Each number is 128 + 32 x the weight over its row's rms, rounded and kept within 0 to 255. Layers, rows and columns count from 0. The size above them is the row's rms in percent of the matrix's.

# layer 2 MLP up, 256x64, rms 0.191, rows 52-151, columns 0-31
size [106 100 104 106 109 102  98  96 112 101  84  84 103  96  95  87  97  92 103 103  71 107 100  98 106  80  89 104  84  88 105  92 125  95 105  91 104 102 106 116  84  92  81 100 104 113  91  97  94 129 105  95 106 121  99  95  98 105  96 119  91 104  84 115  75  88 107 104  93  94  94  93  97  95  85 106  90 114  93 100 113 109 102  95  97  90  97  79  95 110  94 104 115  82 100  97 124 104 102 116]
[[112 130  93 181 148 158 157  76 112 139 169 166 155 123 180 130 135  38 143 147 132  98 130 123 129 177 118 105 145 152 151 138]
 [183 135  93 138  77  66 131 124 102 142 169 126 163 135 110 144 119 153  89 142 124 159 145 173  76 111 166  87 140 110 147  75]
 [207 136 102  85 112 108 152 121 107 118 176 145 122  79  85 140 130 213 155 117 156 161 167 143 162 150 154 123 159 133 130  94]
 [127 117  89 163 161 101  87 124 100 135 204 113 141 142 114  97  88 161 156 191 195 181 115 152  77 158  99 134 102 122 132 172]
 [123 113  74 116 144 117 153  99  52 117 126 123 126 128  68 107 165 145 123 162 180 122 144  84 139 184 120 127 163 128 114 165]
 [155  91 110  80 182 141 147 139  79 106 146 152 150 107 108 138 123 148  90 183 172 129 130 166 134 205 154  97 145 159 205 143]
 [209 111 108 128 175 131 154 132 117 115 181 189 121  71 126 149 185 148  82  98 133 142 122 134 165 147 171 138 134 104  99 143]
 [132 112  70 178 131  99 128 143 116 110 139 131 104 135 119 159 102  88 115 139 105  93 184 158 141 152 135  88 119 173 129 114]
 [130 124 104 118 140 168  89  81 126 121 149 165 131 121 145 127  69 135 158 136 159 151 148 133  75 103 119 129 117  96 132 148]
 [116  89 142 109 121 135 156  50  81 120 153 121 136  81 149 211 177 130 137 128 105 130 135 115  95 108 195 127 177 123 144 125]
 [154 151 110  95 195 107 156 101  76 106 171 142 154 117 106 108  78 121 151 120 168 154 162 138 111 118 101 112 179 133 132 113]
 [129 103  84  89 103 111 157 151 161 119 140  85 170  86  60 131  71 173  93 136 167 194 155 153 106 141 155 136 118 136 147 120]
 [137 146 114 103 162  79 114  73  77 132 160 122 165 159  67 127 138 141 146 177 157 128 198 164 102 180 150  94 144  96 129 179]
 [193 144 123  58 108 137 189  65 100  57 148 140 122 133 143 140 164 115 113 175 137 165 169 151 122  98  92  83 127  97 155  95]
 [150 103 116  98 185 135 130 106 132 141 192 148 154 109  74 191 169 113 112 120 127 131 104 157 107 130  94 136 131 126 118 155]
 [120 101 108 107 131 120 138 106 141 122 149 144 124 116 152 150 128 130 112 148  93 105 119 159 110 138 183 115 143 103 132 106]
 [154  96 111 151 161 177 135 146 119 135 154 101 153  91 120 158  52 129 103 198  95 174 157 120  77  81 146 101 117  92 149  93]
 [144 148  71 104 174 143 119 150 100  91 165 138 121 144 108 131 171 188 145 141 157 142 106 201 151 146 199 111 177 140 114 184]
 [137 169 162 177 158 137 135 139  83 118 159 128 194 117 141 124 107 150 150 146 149 200 142 136 158  84 138 146  77 134 111 154]
 [110  78  99 150 112  99 174  80 108 128 143 176 189 130 127 154 151 102 147 139 158 123 201 109 155 151 117 110 141 128 189 158]
 [143 148  79 115 135 104 196  87 100 103 186  99 156  74 116 134  87 126 124 164 151 186 171 162 120 127 107 101 146 149 171 117]
 [159 130 147 152 121 123 225  70 112 124 124 184 214 108 130 114 146 105 206 128 121 109 138 165 138  87 124 116 120  84 128 148]
 [188  93 126  60 164 132 145  82 150  89 151 151 174 140  69 186 129  97 147 178 173 151 117 107 132 110 148 154 106 144 140 141]
 [129  58 121  68 182  84 129 128 101 119  97 178 166 151  93 191 109 149 123 133  92  89 147 102 144 160 116  85 143 115 168  77]
 [133 121 141  66 174 166 117 133  57 116 131 140 128 100  94 176 157 140 135 134  88 127 138 175  64 138 114  91 130  72 160  64]
 [149  94  81 121  85 109 149 166  98 104 174 172 107 153 157 117  85 114 138 210 155 158  91 137 139 120 121 152  93 163 147 105]
 [138 145 149  83 140  87 134 119 141  60 174 140 142 124  99 129 150 119 159 168 202 139  92 133 179 121  92 142 148 101 134 124]
 [142 145  77 120 109  79 108 110 129 105 141 110 172 135  52 103 108 131 137 178 147 139 116 164  69 154 160  93 104 138 160 171]
 [122 102 106 124 148 121 151 113 161 140 149 211 163 153 154 127 113 139 166 111 180 101 137 163 153  98 158 124 160 121 218 149]
 [112 103 157 115 189 147 142 126 146 113  96 142 158 137 123 179 153 147 155 171 118 119 132 140 120  92 119  32  67 136 135 124]
 [172 122 117 187 137 117 110 117 133  71 134 144 110 105 113 129 160  94 137 195 166 116 154 135  97 111  81 100 130 119 146 136]
 [124 131 116 174 130 183 141 146 114  93 135 112 182 136 198 122 115 108 135 126 166 185  85 161 138 165 157 115 147 129 120 154]
 [157  87  69  70 139 178 107  94 108 109 131 116 128 103 115 202 136 139 136 153 108 171 165 154  72 153 144 128 123 111 134 122]
 [175  89 122 133 118 116 199 142  66 106 120 155 179  87 101 174 139  74 175 136 144 142 108 156 110 179 181 100 135 156 140  92]
 [157 120 102 153 141 139 112 107  68 144 146 125 118 134  49 110 135 143 117 137 187 191 122 104  88  81 171  95 142 126 124  92]
 [156  72 117  61 200 155 151  64 108  90 138 123 169 112 122 161 135  71 109 124 142 137 157 149  68 167 122  87 118 116 190  87]
 [117 151 109 115 146 125 132  42  92 126 139  90 140 105  82 130  95 135 131 159 158 120 175 173 148 150 109 142 201 145 157 122]
 [147 117  75  92 143 141 157 144 115 116 114 171 160  99  99 197 114 147 151 159 144 139 159 181 149 119 143  93 124 111 179 115]
 [135 137  61  53 132 128 171 126 116 100 160 107 130 131 162 169 124  70 132 169 115 134 121  80 121 138 152  87 156 142 137  57]
 [210 135 101  81 164 194 119 109  82  98 174 175 148 132  94 188 160 142  79 159 143 159 105 120  60 111 161 119 139 156 137 172]
 [132 117 122 121 190 123 142  79 141 153 151 139 114 108  35 152 184 145  94 139 141 150 107  95  97  70 129  44 142 158 118 159]
 [117 165 126 102 148 129 166  83 118 115 126 143 159 110  94 104  70 125 204 201  99 118 189 133 129 123 158 124 111  75  96  98]
 [109  78  87 163 175 148 126 111 122 118  81 129 177  92 172 176  87 113 181 125 135 141 105 145 112 150 135  93 132 139 160 123]
 [144 117  88 107 140  70 143 145 108  94 161 128  77 114  71 209 106 141  89 149 130 108 163  92 100 158 119 143 135  71 103 156]
 [152  96  88 162 186 170 127 119  82  96 118 130 171  95 101 149 144 108  91  81 178 161 133 135 160 124 188 117 165 122 156 100]
 [202  93  99 137 130 121 133 128 166  76 138 146 150 115 101 118 130 167 158 175 154 120 165 145 174 147 119 133 153 128 156 114]
 [131 106 103 170 192 122 129 120 160 105 134 131 146  57  66 153  87  78 161 153 101  91 137 179 103 131 158 100 168 149 125 149]
 [118  83 132 147 146 174 107 129 100 113 101 181 175  81  98 145  98 142 113 131 158 141 121  97 186 113  92  97 128  84 125  91]
 [137 123  83 131 148 177 185 113 139  85 148 157 152  90 140 152 145  62 109 196 117 133  99 192  93 137 178  87 118 191 189  84]
 [172 136 115 117 152 135 121  53  67 142 151 171 189 144  75 122 123 172 111 138 188 199 132 200  71  98 143  81 145 103 152 121]
 [128  77 110 153 186 146 113  79  67 130 147 117 130 110 105 209 140 121  88 172 137 146 160 106 102 110 178 125 147 123 184 141]
 [125 136 125 115 146 107 135  68  85  84  99 141 164 100 104 159 160 116 209 119 144 117 129 170 146 126 164  76 127 167 207 101]
 [160 123 115 175 117  88 117 117  67 152 207 125 139 136  47 123 126 160 149 168 162 145 120 146  60  84 172  87 163 117 102 194]
 [150 135 127 122 179 111 139 112 111  91 163 170 129 131  86 149 116 149 118 203 176 107 116 154  79  83 166  96 141 131 188 167]
 [129 151 127 188 122  90 135 139 101  71 128 192 135 167 141  88  48 141 140 127 124 103 190 180  94 162 171 154 151 154 148 116]
 [128  92 145 127 177 176 153 115 162  87 115 147 195  66 133 148 112  77 129 155 121 133 127 154 109 105  92  93 107 179 148 110]
 [166 109 141 107 163 165 109 133 122  67 183 172 139  65  82 134  82  95 106 144 164 207 103 121 105  70 169 148 133 139  90 157]
 [160 125  96  84 159  61 130  85  48 116 166 132 131 122  92 137 122 156 119 197 157 167 164 111  86 114 172 126  74 128 130 124]
 [174 135 120 130 145 127 115 180 115  17 137 196 118 105  82 135 127 108 128 124 151 111 119  74 108 118 106  61 152 109 124 161]
 [147 113 133 153 166 146 172 130 123 104 117 134 133  98  67 105 154 146 171 145 162 132 120 182 150 103 148  69 179 188 201 167]
 [146 115  83 126 130 165 160 153 107 113 172 155 100  91 147 114 103 136 160 127 130 100 127 103 162 144 165 142 200 173 146 138]
 [195 127 107 114 204 154 200 153 108 132 154 158 123  86  75 180 137 149 172 133 122 128 120 163 150 104 121 107 155  98 124 142]
 [ 99 150 131 149 123 158 151  99 164 146 207  55 174  97 134 123 120 123 135 141 202 163 144 125 105  71  85  87 147 173 142 152]
 [170  66 131 104 162 147 166 132 139 132 186 140 158  72 125 118  80 126 198 168 109 113 171 186 166 121 141 128 100 113 180  98]
 [121 139 115 171 139 108  83 140 114  95 128  65 165 112 133 160 133  80 145 149 125 137 197 169 119  93 179  64 111 157 169 171]
 [119 125  89 124 120 105  89 133 141  95  81 161 183 130  78 241 130 108 118 126 125 149 154 111  84  78 149  80 106 142 206 154]
 [116  96 138 148 129  76 171 127 146  94 144 108 156 140 141 142 106 138 166 219 131  80 146  71 135 160 182  93 153  89 160 142]
 [187  99  53  99 140 157 142  77  87 160 155 146 187 132 125 153  68 156  82 166 119 153 159 105 126 128 172  76 106 127 193  89]
 [160 126 144 150 163 125 124 146 151  99 149 101 125  75  82 139 130 140 166 147  87 136 198 193 124 150 161  95 162  71  82 106]
 [159 119 103 173 148 115 150 129 139  74 128 138 143 126  95 142 116  70 138 128 156 136 157 151 166 129 178 119 158 191 170  91]
 [157 152  97  50 148  99 146  95 132  93 172 182 134  97  93 150 163  92 144 157 102  60 115 135 148 129 103 152 149 157 182 172]
 [169  88 131 106 150 133 127  74 106  92  99 150 155 110  97 182 103 148  60 104 155 213 169 159 115  89 163 133 131 135 174  97]
 [153  86  87 166 125 176 156 141 143  65 160  85 116  97 115 124 139  69 138 124 173 154 183 166 162 108 103 145 135 126 162 163]
 [119  99 147 124 174 140 153 124 105  90 104 140 138 126 126 127 128 125 174 156 124 108 133 172  69 105 161  85 118  70 174 112]
 [125 121 122 108 103 195 146 100 129 112 117 160 214  85 157 136 130  49 173 139 147 170 102 102 175 101 113 124 130 167 133 110]
 [ 80 111 116  93 139 174 161  73  73 139 155 106 169 134 134 112 135 120 153 191 159 111 130 124 148 161 124 129 134 121 143 129]
 [103  86  85 104 138 172 154 152 133 120 139 134 151  89 140 148  93  81 154 115 142 204 118 140 116 145 128 149 177  87 128 156]
 [159 121 104 197 172 144 223 146 150 100 181 143 133 115 152 118 151 124 163 104 124 143 150 106 180 162 135  94 149 184 143  84]
 [115 147 148 142 138 140 122  70 130  92 120 199 126 105 127  99 120  61 146 132 146 102 123 131 154 100 135  81 161  92 138 121]
 [158 133  83 163 155  80 197 131 116  53 134  98 112 127 101 117 120  67 170 119 117  93 178 104 137 168 136  90 134 156 166 188]
 [207  90 103 109 151 189 168 150 128  51 141 117 114  95 151 101 122 138 132 120 164 193 137 127 150 127 199 128 127 123 130  87]
 [165  95  74 135 141  78 117 127 102  81 127 135 137  73  73 161 133 101 144 172 125 126 194  96 135 147 201  82 134 128 121 125]
 [123 113 138  92 133 160 124  92  67 134 127 136 107 136  89 110 153 129 129 124 210 124  97 143 126 119 155 109 189 158 166 186]
 [235  99 104 126 138 166 157  93 102  81 123 127 134  96  81 148 104 122 177 136 127 116 195 182  83 158 136 141 155 145 125 169]
 [202 114 126  91 129 139 161 120  85  65 104 145 122 139 125 148 155 137 145 147 112 136 136 167 115 157 156  91 123 120 150 175]
 [156 120 116 133 140 130 166 129 139  83 126 184 156 116 133 170 136  23 141 117 119 119 121  79 144 135  95 121 180 161 199 113]
 [141  92 129 118 154 127 223  94  94 134 101 137 136 123 120 139 162 100 136 144  95  84 108 137 104 166 188 135 171 113 137 102]
 [186 116  86  82 144 123 182  93  83 110 138 155 160 118 124 136  79  98 115 114 139 179 175 140  95 133 109 101 150 157 142  78]
 [127 139 139 147 151  24 145 137 108  94 122 148 110  82 123 126  94 125 158 176  84 126 164 112 117 170 117 127 117 133 110 162]
 [180  90 123  93 126 174 153 111  44 110 165 121 167 121  96 108 144  88 119 182 123 169 160 124  96 146 200  60 135 114 140  45]
 [128 148 100 111 144 150 232 125 100 121 136 134 142 104 147 143 143 108 136 166 125  97 133 173 147  75 127  76 120 155 146 102]
 [144 122  96  88 133 138 121  67 109  96 193 147 151 119  69 106  92  85 166 200 146 134 113 106 131 146  94 142 109 163 152  84]
 [204  65  37 155 123 101 122 118 115  90 191 156 122 118  95 118 113  80 145 173 123 176 114 110 160 174 163 115 139 143 163  76]
 [108 164 137 151 179 116 133 129 137  67 156 173 116 107 129 147 131  71 155  98 105 129 122 118 122 194  98  66 133 117 122 143]
 [155 140 151 178 176 131 121 139 117  75 118  90 131 100  81 164  83 112 212 164 113 111 182 155 122 109  98 119  88 110 119 164]
 [188 139  96  94 165 159 176 122  89  83 128 120 106 110 108 181 121 129 148 143 120 104 165 184 116 137 218 105 136 193 162 156]
 [149 139 122 110 136  94 113  93  88 151 167 154 162 142  60  99 118 151 148 145 203 168 118 200 129 112 176  77 190 121 127 139]
 [178 139  90 147 134  85 151  71  87  69 136 149 115  69 156 205 146  61 146 106 122 115 177 125 148 128 120 126 137 144 127 185]
 [133  47 124 123 143 137 168 123 102 122 117 130 135  78 133 165 124 108 171 121 120 182 135  94 113 108  99 138 172 105 130 135]
 [135 103 106 128 141  75 137 149 129  50 128 134  88 141  73 156 159 117 124 172 137 128 150  75 168 146 162  67 132  84  94  74]]
# layer 2 MLP down (transposed), 256x64, rms 0.147, rows 52-151, columns 0-31
size [ 99 107  85 107 104  98  88  97 105 104  96  83  95  96 104  85  98 104 100  85  98  99 112  89 112  73  92 100  85  96 105  87 134  94 108  90  99  76 115 118  97  77  81  95 104 133  96 103  87 127 108  97 109 139 113  92 101 105  97 104  90 103  79  94  63  88 102 125  91  81  77 104  99  77  79  95  78 100  94 108 123 122  98  83 114  83 106 102 103 100  83  98 112  87 109 106 141 101 121 125]
[[125  70 109 203 168 141 151 117 188  61 131 154 107 128 120 138 106 150 148 184 126  95 143 143 157  38 116 128 145 119 156 189]
 [119 114  99 142  93  74 175 143 143 102 152  98 138 120 131 178 130  83 161 117 138 141 100  90 120  69 147 138  72 140 145  82]
 [130 151 134 166 141 149 163  85 142  80  87 159  95  75 123 120 159 189 112 131 149 125 142 120 149 152 114 182  91  97 117  32]
 [ 94 156 109 158 182 113 132 124 151 164 129 134  68 210 118 131 110 164 116 142 155 108 142 125 123 150  89  81 141 145 180 147]
 [144 182 170 129  87 110 125 117 125 110 147  91  98 188 178 143 112 101 131 154 117 123 115 120 124 132 113 155  71 121 121 112]
 [ 98 137 163 144 138 182 180 149 154 107 127 146 115 154  79  73 134 106 104  93 121 154 126 139 120 110 105 159 113 111  98  75]
 [122 120  85 150 109  90  76 158 144 179 109  69 138 144 136 146 144 120 124 107 188  97 104 167  85  70 159 173 126 147 127 100]
 [130 140 190 130  80 153  83 109 119 184 129 105  97 102 140 148 132 113 154  95 111 138  89  73 130 165 181 146 134 142 119 118]
 [129 160  98 130 110 132  86 150 145 168  88 173 151 118 129 147 110  87  80 119 124 137 154 105 129  73 128 152 147 164 124 154]
 [136 138 112 152 108 116 167 137 164 159 176 138 116  92 129  84 201  95  99 117  35 142  30  89 129 156 112 146 128 100 152 135]
 [155 167  94 136 197 114 192 144  71  82 157 112 179 115 101 146 120 103 168 173 130 165 175 136 114 133 144  83 162 131 121 128]
 [176 176 198  98  96 104 138 123 120  89 144 136  69  70 163 146 152 184 102  82 121 120 111 135 128 127 108  90 124 105 123 143]
 [149 164 139 154 130 107 160 142 156 122 135 152 170 104 176 151 155 134 114  63  66 141 109 144 104 139  84 162 122 145  87 144]
 [142 178 144 140 129 168  66  99 134  85  85 122 122  89 135 134 113 194 107 134 100  99 131  93 170 166  97 119  92 160 133 140]
 [140 145  95 130 152 157 144 184 157 124 138 103 117  94 117 136 148  62  99 151 137 105  88 114 124 130 138 165  82 143 119  86]
 [101 139 127 115 111 156  93 194 165 146  92 104 153  86 139 184 101 149 168 136  82  90 145  62 144  54 115 114 171  95 127 125]
 [128 112 127 117  91  90  97 167 137 120 170  93 148  68 117 131 135 155 180 112  68 167  76 116 140 134 153 129 160 108 136 134]
 [141 152 117 138 135 155  57 122 155 124 142 118  77 158 108 179 120 147 118  71 177 114 134 185 125 104 105 155  97 113  96 158]
 [137  76 153 138 106 125 141 164 203 107 112 108 105 194 105 139  86 150 169 122  85 137 140  71 167  83 113 141 143 119 159  85]
 [116 131 173 139 143 160 150 122 133  48 125 143 172 140 100 138 125 123 132 189 184 119 103 183 118 146 120 122  94  83  97  75]
 [175 160  80 122 180 127 187  89  66  56 161 113 176 145 104 142 110 106 124 177 170 161 168 133 107 110 130  94 160 145 155 151]
 [128 141 146 228 159 132 125 118 125  98 137 137 176 116 146 166 168 123 141 132 168 120 138  98 125 124 108 119  88  68 121 147]
 [ 97 210 128  60 114  94  54 125 121 121  85  84  93 187 137 135 140 201 155 115  94 158  90 102 101 121 111  83 148 114 110 164]
 [ 34 136 120  83 168 159 106 158 118 142 160 189 109 146  72 158 126 162 112 155 142 125 135 104 169 118 132 159  77  59  65  81]
 [163 103 146 139 127 200  85  99  74 135 108 147 106  64 149 154 156 146 122  97 110 145 141  63 115 148 138 156  79 127 109 113]
 [147  94 158 182 203 153 122 143 180 167  87 101 139  97 132  93 153 122 149 112 100 103 145  93 128 122 129 140 125 123 122  88]
 [122 137 155 147 161  82 156  64  60  68 135 127 166  87  82 137 129 128 162 138 184 106 101 109 143 147 136 138 154 115 145 107]
 [186 110  65 151 153 138 177  83 158 114 127 121 135 130 117 104 176 124 110 157 133  98 152 178 133 172  97 160  83 127 109 181]
 [152 140 161 114 135 140 118 144 190 138 115  94 103 195 102 164 207 117 151 143  67  67 129 133 166 120  93 128 112 170  93 163]
 [ 95 152 149 120 135 141 104 163 117 132 160 123 129  94 108 134 124 210 143 131 129 126 108 106  64  91 193 164 117 103 123 111]
 [144 151  98 133 113 183 116 125 125 118 134 137 133  60 146 109 200 115 127 150 111 116 127 209 104 170 178 144 127 134 143 140]
 [ 81 120 142  82 135 151 117 151 155 160 107 185  95  91 171 145 147 141 104 128  90 167 108 106 116 124 103 176 121  81  90 188]
 [145  75  76 148 125 139 101  95 179 108 121 125  86  91 147 173 159  81 113 136  62 163 135 122 103 148 102 125 118 145 132 116]
 [144 101 161 143 178 107  74  93  99 110  81  99 167  95 118 119 147  75 155 160 166 160 175 122 154 105 135  77 132 117 149 129]
 [ 83 117 171  80 167 121 171  89 123  96  90 150 154 136 156 144 109 137 192  62 114 182 129 149  89 123  89 114 183 175  96 126]
 [188 131  66  98 215  87 186 111 130  55 182 129 132 140  93 123 112  77 148 190 163 147 175 116  88 127 161 121 148 132 163 133]
 [124  71 129 133  89 118 133 144 147 126 162 105 169 142 131 124 160 171 135 151 142 173 155  77 114 109  77 135 123 195  37 126]
 [132 132 138 143  88 137 104 111  73 135 145 114 111 187 164  69 139 127 125 160 125 149  98 161 158 231 116 118 149 134  82 146]
 [159 128  75  76 154 130 122 143 101  95 154  58 133 141 133 179 129 121 152 172 160 123 140 123 150 152 153 100 181  86 150 108]
 [131 112  93 114 109 217 123 105 119 119 103  97  62  94 160 186 165  58 149 191 149 175 152 129 134 188 125 115  65 134 117 134]
 [ 99 101 145 176 123 136 173 163  98  70  67 133 158 106 192 117 110 101 134  88 116 109 148 134 144 104 100 184  51 134  95 147]
 [114 147 117 161 120 125 100 138 175 198  81  77 152 131 151 155 112 123 111 101 113 118 127 141  99 140   0 118 139 120 112 147]
 [111 148  80  76  99 101 146 173  96  80  96 175 154  41 104  90 158 115 162  88  89 150 119 130 202 160 110 138 112 134 127 146]
 [ 79 142 132 134 103 129  96 157 104 161 132 142 169  99 150 174 146 162 126 146  70  95 148 121  96 107 158  92 114 111  91 129]
 [119 169 113 100 132 151 124 163 132 152 109 113 126  59  83 141 102 164 182 100  95 153 119 183 158 111  99 121 185 107 162 131]
 [ 98 123  93 127 135  76 132 116  93 141 158 186 141 101 105 128 119 160 119 187 186 132  90 192 156  82 153  94 158  96 150 111]
 [126 173 184 147 158 148  76  87 128 118 141  94 106  97 137  94 111 145 151 101 161  94  97 133 132 160 164 158 160  83 118 160]
 [151 106 144 126 120 117 126 120 133 149 208 154  56  60  81  41 154 127  67 130 121 131 104 131 121 133 132 111 187 145 159 112]
 [ 94 104 113 151 199 145 112 105 161 121 120 126 132  63 131 198 150  83 149 156 218 155  88 158 127 126  87 101 120 130 161  97]
 [101 119  79 151  81 119 140 131 174 194 148 172 135 132 166 167 109 125 160 137  88  88 168 128 112  94 156 144  99 136 135 148]
 [152 149 157  97 103 123  81 113 155 136 123  97 156  68 161 114 113  70 112 121  75 151 143  81 191 176 121 131 117 135 150 142]
 [ 84 139 115 148 116 104 128 131 127 120 141 203 158 131 129 124 161 172 142 145 143 163  96  79 109  86 120 114 167  97 103  91]
 [ 76 174 122 186 146 143 142 146  83 114 120 112 171 135 141  95 193 137 157 119 153 134 136 137 133 207 126 215 107  98 155 135]
 [155 141 184  93 162  92 123 117  69 101 206 147 142  97 135  92  93 153 164 109 159 156 119  80  92 148 180 106 189 122 168  96]
 [118 189 139 140 101 130 143 155 113 148 139 128 114 138 123  52  45 116 142  41  97  96  93 113 121 129 108 137 117 164 123 119]
 [ 65 158 115 125 117 162  65 170  89 113 130 154 129  95 116 140 138 138  97  75 106 132 129 134 161 181 171 131 147  84 175 141]
 [ 88 188 140 125 151 131 148 116 116 153  80 147  61 220  93 146 120 103 105 152 183 146 138 149 144 100  82 121 147 110 188 124]
 [161 155 132 140 133 138 116 157  98 100 108  89 103 129 122 109 155 145 175 173 179 139 124  67  96 228 121 161 129 108 184 128]
 [144 139  97 158 102 103 114 168 153  71  81  71 201  97 111 112 114 150 156 151 118 184  91  57 129 189 172 168 118 121 134 182]
 [100 168 150 173 155 104 100 111 133 137 154 167 150 193 123 138 106 116 143 135 183 159 140 117  57 106 151  94 126  86 131  84]
 [150 128 140 156  88 125 125 105 149 105 108  72 159 147  93 169 147 122 126 134 133 145 111 139 166 162 160  97  69  83 166 105]
 [138  86 113 107 170 111 175  93 164 120  95 119 129 209 142 113 109  86 133 151 130 116 166 125 137  56 111 135 116 147 121 130]
 [ 68  96 152 134  82  99  94 132 133 186 165 144  71 133 117 155 101 178 141 100  75 160 121  94 102  96 151 183 122 127  95 115]
 [122 145 152 108 115 141 132 167 192 134 130  73 168 140 158 164  87 162 111 131 124  97 152 129 114  99 151 171 134 117 161  86]
 [ 82 167  79 142 116 160 139 129 169 111 123 141 103 116 134 140 166 154 130 151 107  76 155 126 125  84 171 154  38 115  78  91]
 [106 186 109 183 121 130 156 138 176 132 158 167 107 125 144 140 141 129 164 169 120  90 128 150 115 100 132 158  52 157  57  65]
 [ 75 130 193 178  18 116  93 109 118 144 100 100 137 130 170 137 141  95 147 197 126 158 160 134 148 131 182 114  95 107 126 123]
 [133 102 116 118 182 129 159 142 123  87 205 107 115 133 105 148 107 132 117 174 127 135 156  86 150 123 153  72 122  99 123 127]
 [138 201 130 160 135 156  48  94 166 142 140 134  89 161  64 124  77 166 146  80 143 117 115 135 157 146  70 122 135  99  82 130]
 [114 126 123 105 155  98 160 135 129  59 114 146 131  68 115 159 137 144 132 135  66 158 105 110 142 117 146 179 195 177 101 121]
 [ 76 113 185 161 132 159 134  86 119 131  99 139 119 161 132 127 126 125 121  98 121 176 147  25 111 138 131 163 156 104 170 111]
 [173 142  86 133 118 131  81 123 115 162  69 109 122 133 127 110 213 145 129 117 191  94  72 167 141 151  83 133 118 157 138 133]
 [159 104  63  94 100 174 106 129  60 100 143 166 138 125 157 146  92 116 147 200 124 138  76 181 133  70  98  79 176 140 133 150]
 [ 98 192 105 142 118 120  76  69 105 159 104 103 130 133 177 141  94 172  88 144 137 135 118  75 120 156  73 151 169 116  99 102]
 [137 108 100 144 141 148 108 101 106 148 139 180  78  96 101 119 119 166  75  44 167 132 175  93 126 104 191 153 120  95 102 160]
 [114 205  72 118 103 128  82 168 124 130 128 110 137 138  95 102 110 103 121 146 131 119 136 184 107  80  91 180 118 104 113 109]
 [147 141 117 149 175 121  60 122 116 144 144 157 119 113 128 118 159 139 151 154 169  98  93 120  89  43 159 116  85  92 136 189]
 [ 94  91 102 131 101 117 218 127 171  68 187 156 130  56 151 153 157 155 132 124 114 145 131 129 103 168 152 148 132 122  66 145]
 [159 123 212 193 100  62 101 136 179  76  89 104 130  75 106 148  99  85 170 121 119 136 159 127  96 156 122 140 171 141 109 140]
 [150 104 114 125 135 108 176  79 141  69 135 107 133 181 162 124  80 143 123 129 129 156  95 160  97 197 132 121 135 135 159 167]
 [ 99 154 133 179 139 165 132 129 125  70 144 145 125  87  74 111  97 119 124 124 152 156 134 118 111 153 168 211  98  97 157 133]
 [144 131 148 104 123 114 108  99 118  94 103 164 144  95 109 165 170 120 191 171 105 126 182  48 187 110 154  97 134  72  69 119]
 [160 174 121 122  79  84 175  84 125 143 130 112 113 148 171 141  52  86 139 135 148 133 150  99 114 180 123 131 156 142 168 149]
 [144 142 173  83 100 130  83 109 121 197 103  81 152 139 109 123 104  94 134 177 191 100 146  92 114 117 120 146 148 142  86 165]
 [163 127 102 124 167 183 180 109  92  92 124 130 129 139  92 140 107 149 132 223 132 143 137 187 115  77 151  95 167 115 106 137]
 [ 70 114 128 132 138 153 142 130 184  57  82 135 154 145 105  89  98 109 103 154 119 156 117  80 175 134 147 156 136 146 181  97]
 [171 106 138  85 120  75 124 100 179 162 130 150 141 149 153 106 121 119 101 182 142 189 138 123 128 134 102  98 183  89 163 120]
 [158 139  84 111 183 107 201 109  98  60 148 139 165 108  93 140 118 107 132 195 149 163 159 147 111 137 145  99 150 137 151 120]
 [152 174 126  96 152 172  98 142 155 150 165 164  98 161 124  85 169 134  82  79 124  62 132 130 147 112 116 161 153  93 132  90]
 [ 85 182 117 138 120  76  74 130 127 126 175 154 188 176 167 105 135 134 121 104  57 124 125 176 118 158  75  63 149 144 152 129]
 [ 98 130 140 126 174  80 136 147  90  94 109 142 121  80 173 150 130 127 123 167 138 167 101 135 182 103  96 101 163 102 151  63]
 [142 135 167 134  69 146 118 219 120 126 149 154 111 145 113 110 168 198 139 133 115  73  75 125 131  95 156 158  81 129 100 100]
 [109  92 161 134 142 123  77 133  68 130 182 190 122 160 163 159 131 104 152 116 123 161 103  94 152 153 137 155 118 150 134 104]
 [ 93 103 108 160 167 102 182  68 137 114 121 125  80 185  92 138 201  86 136 112 166 131 131 106  99 170  71 151 140 133 115 100]
 [132 156 165  71 177 160  81 142  97 146 144 169  95 201  94 100 135 134 124 172 163 116 121 178 126 140 116 107  98  99 145 151]
 [129  95 137 151 165  72 118 152 128 101 138 100  92 187 106 158 141  72 121 107 172 111 109 152 132 104 142 105 162 114 102 166]
 [ 91 133 125 154  53 105 157 142 159 193 155 113 103 168 163 131  85 127 110 144  87 143 157 120  89  91 150 115 105 100 107 117]
 [116 125 145  96 119  97  94 117 169 115 166  80 153 170 158 177 131  68  96 128 113 132 114 125 136 138 137 128 171 133 117 155]
 [141 154 160 120 142 144 153 149 199 105 166 138 136 193  80  72 136 106 115 103 114 105  82 157 142 120 100 138 120  94 150 120]
 [124 149 159 152 101  63 107 140 142 148 103 131 131 106 133 183 156  58 168 156 104 112  78 134 117 172 163 176 106 100  57 148]]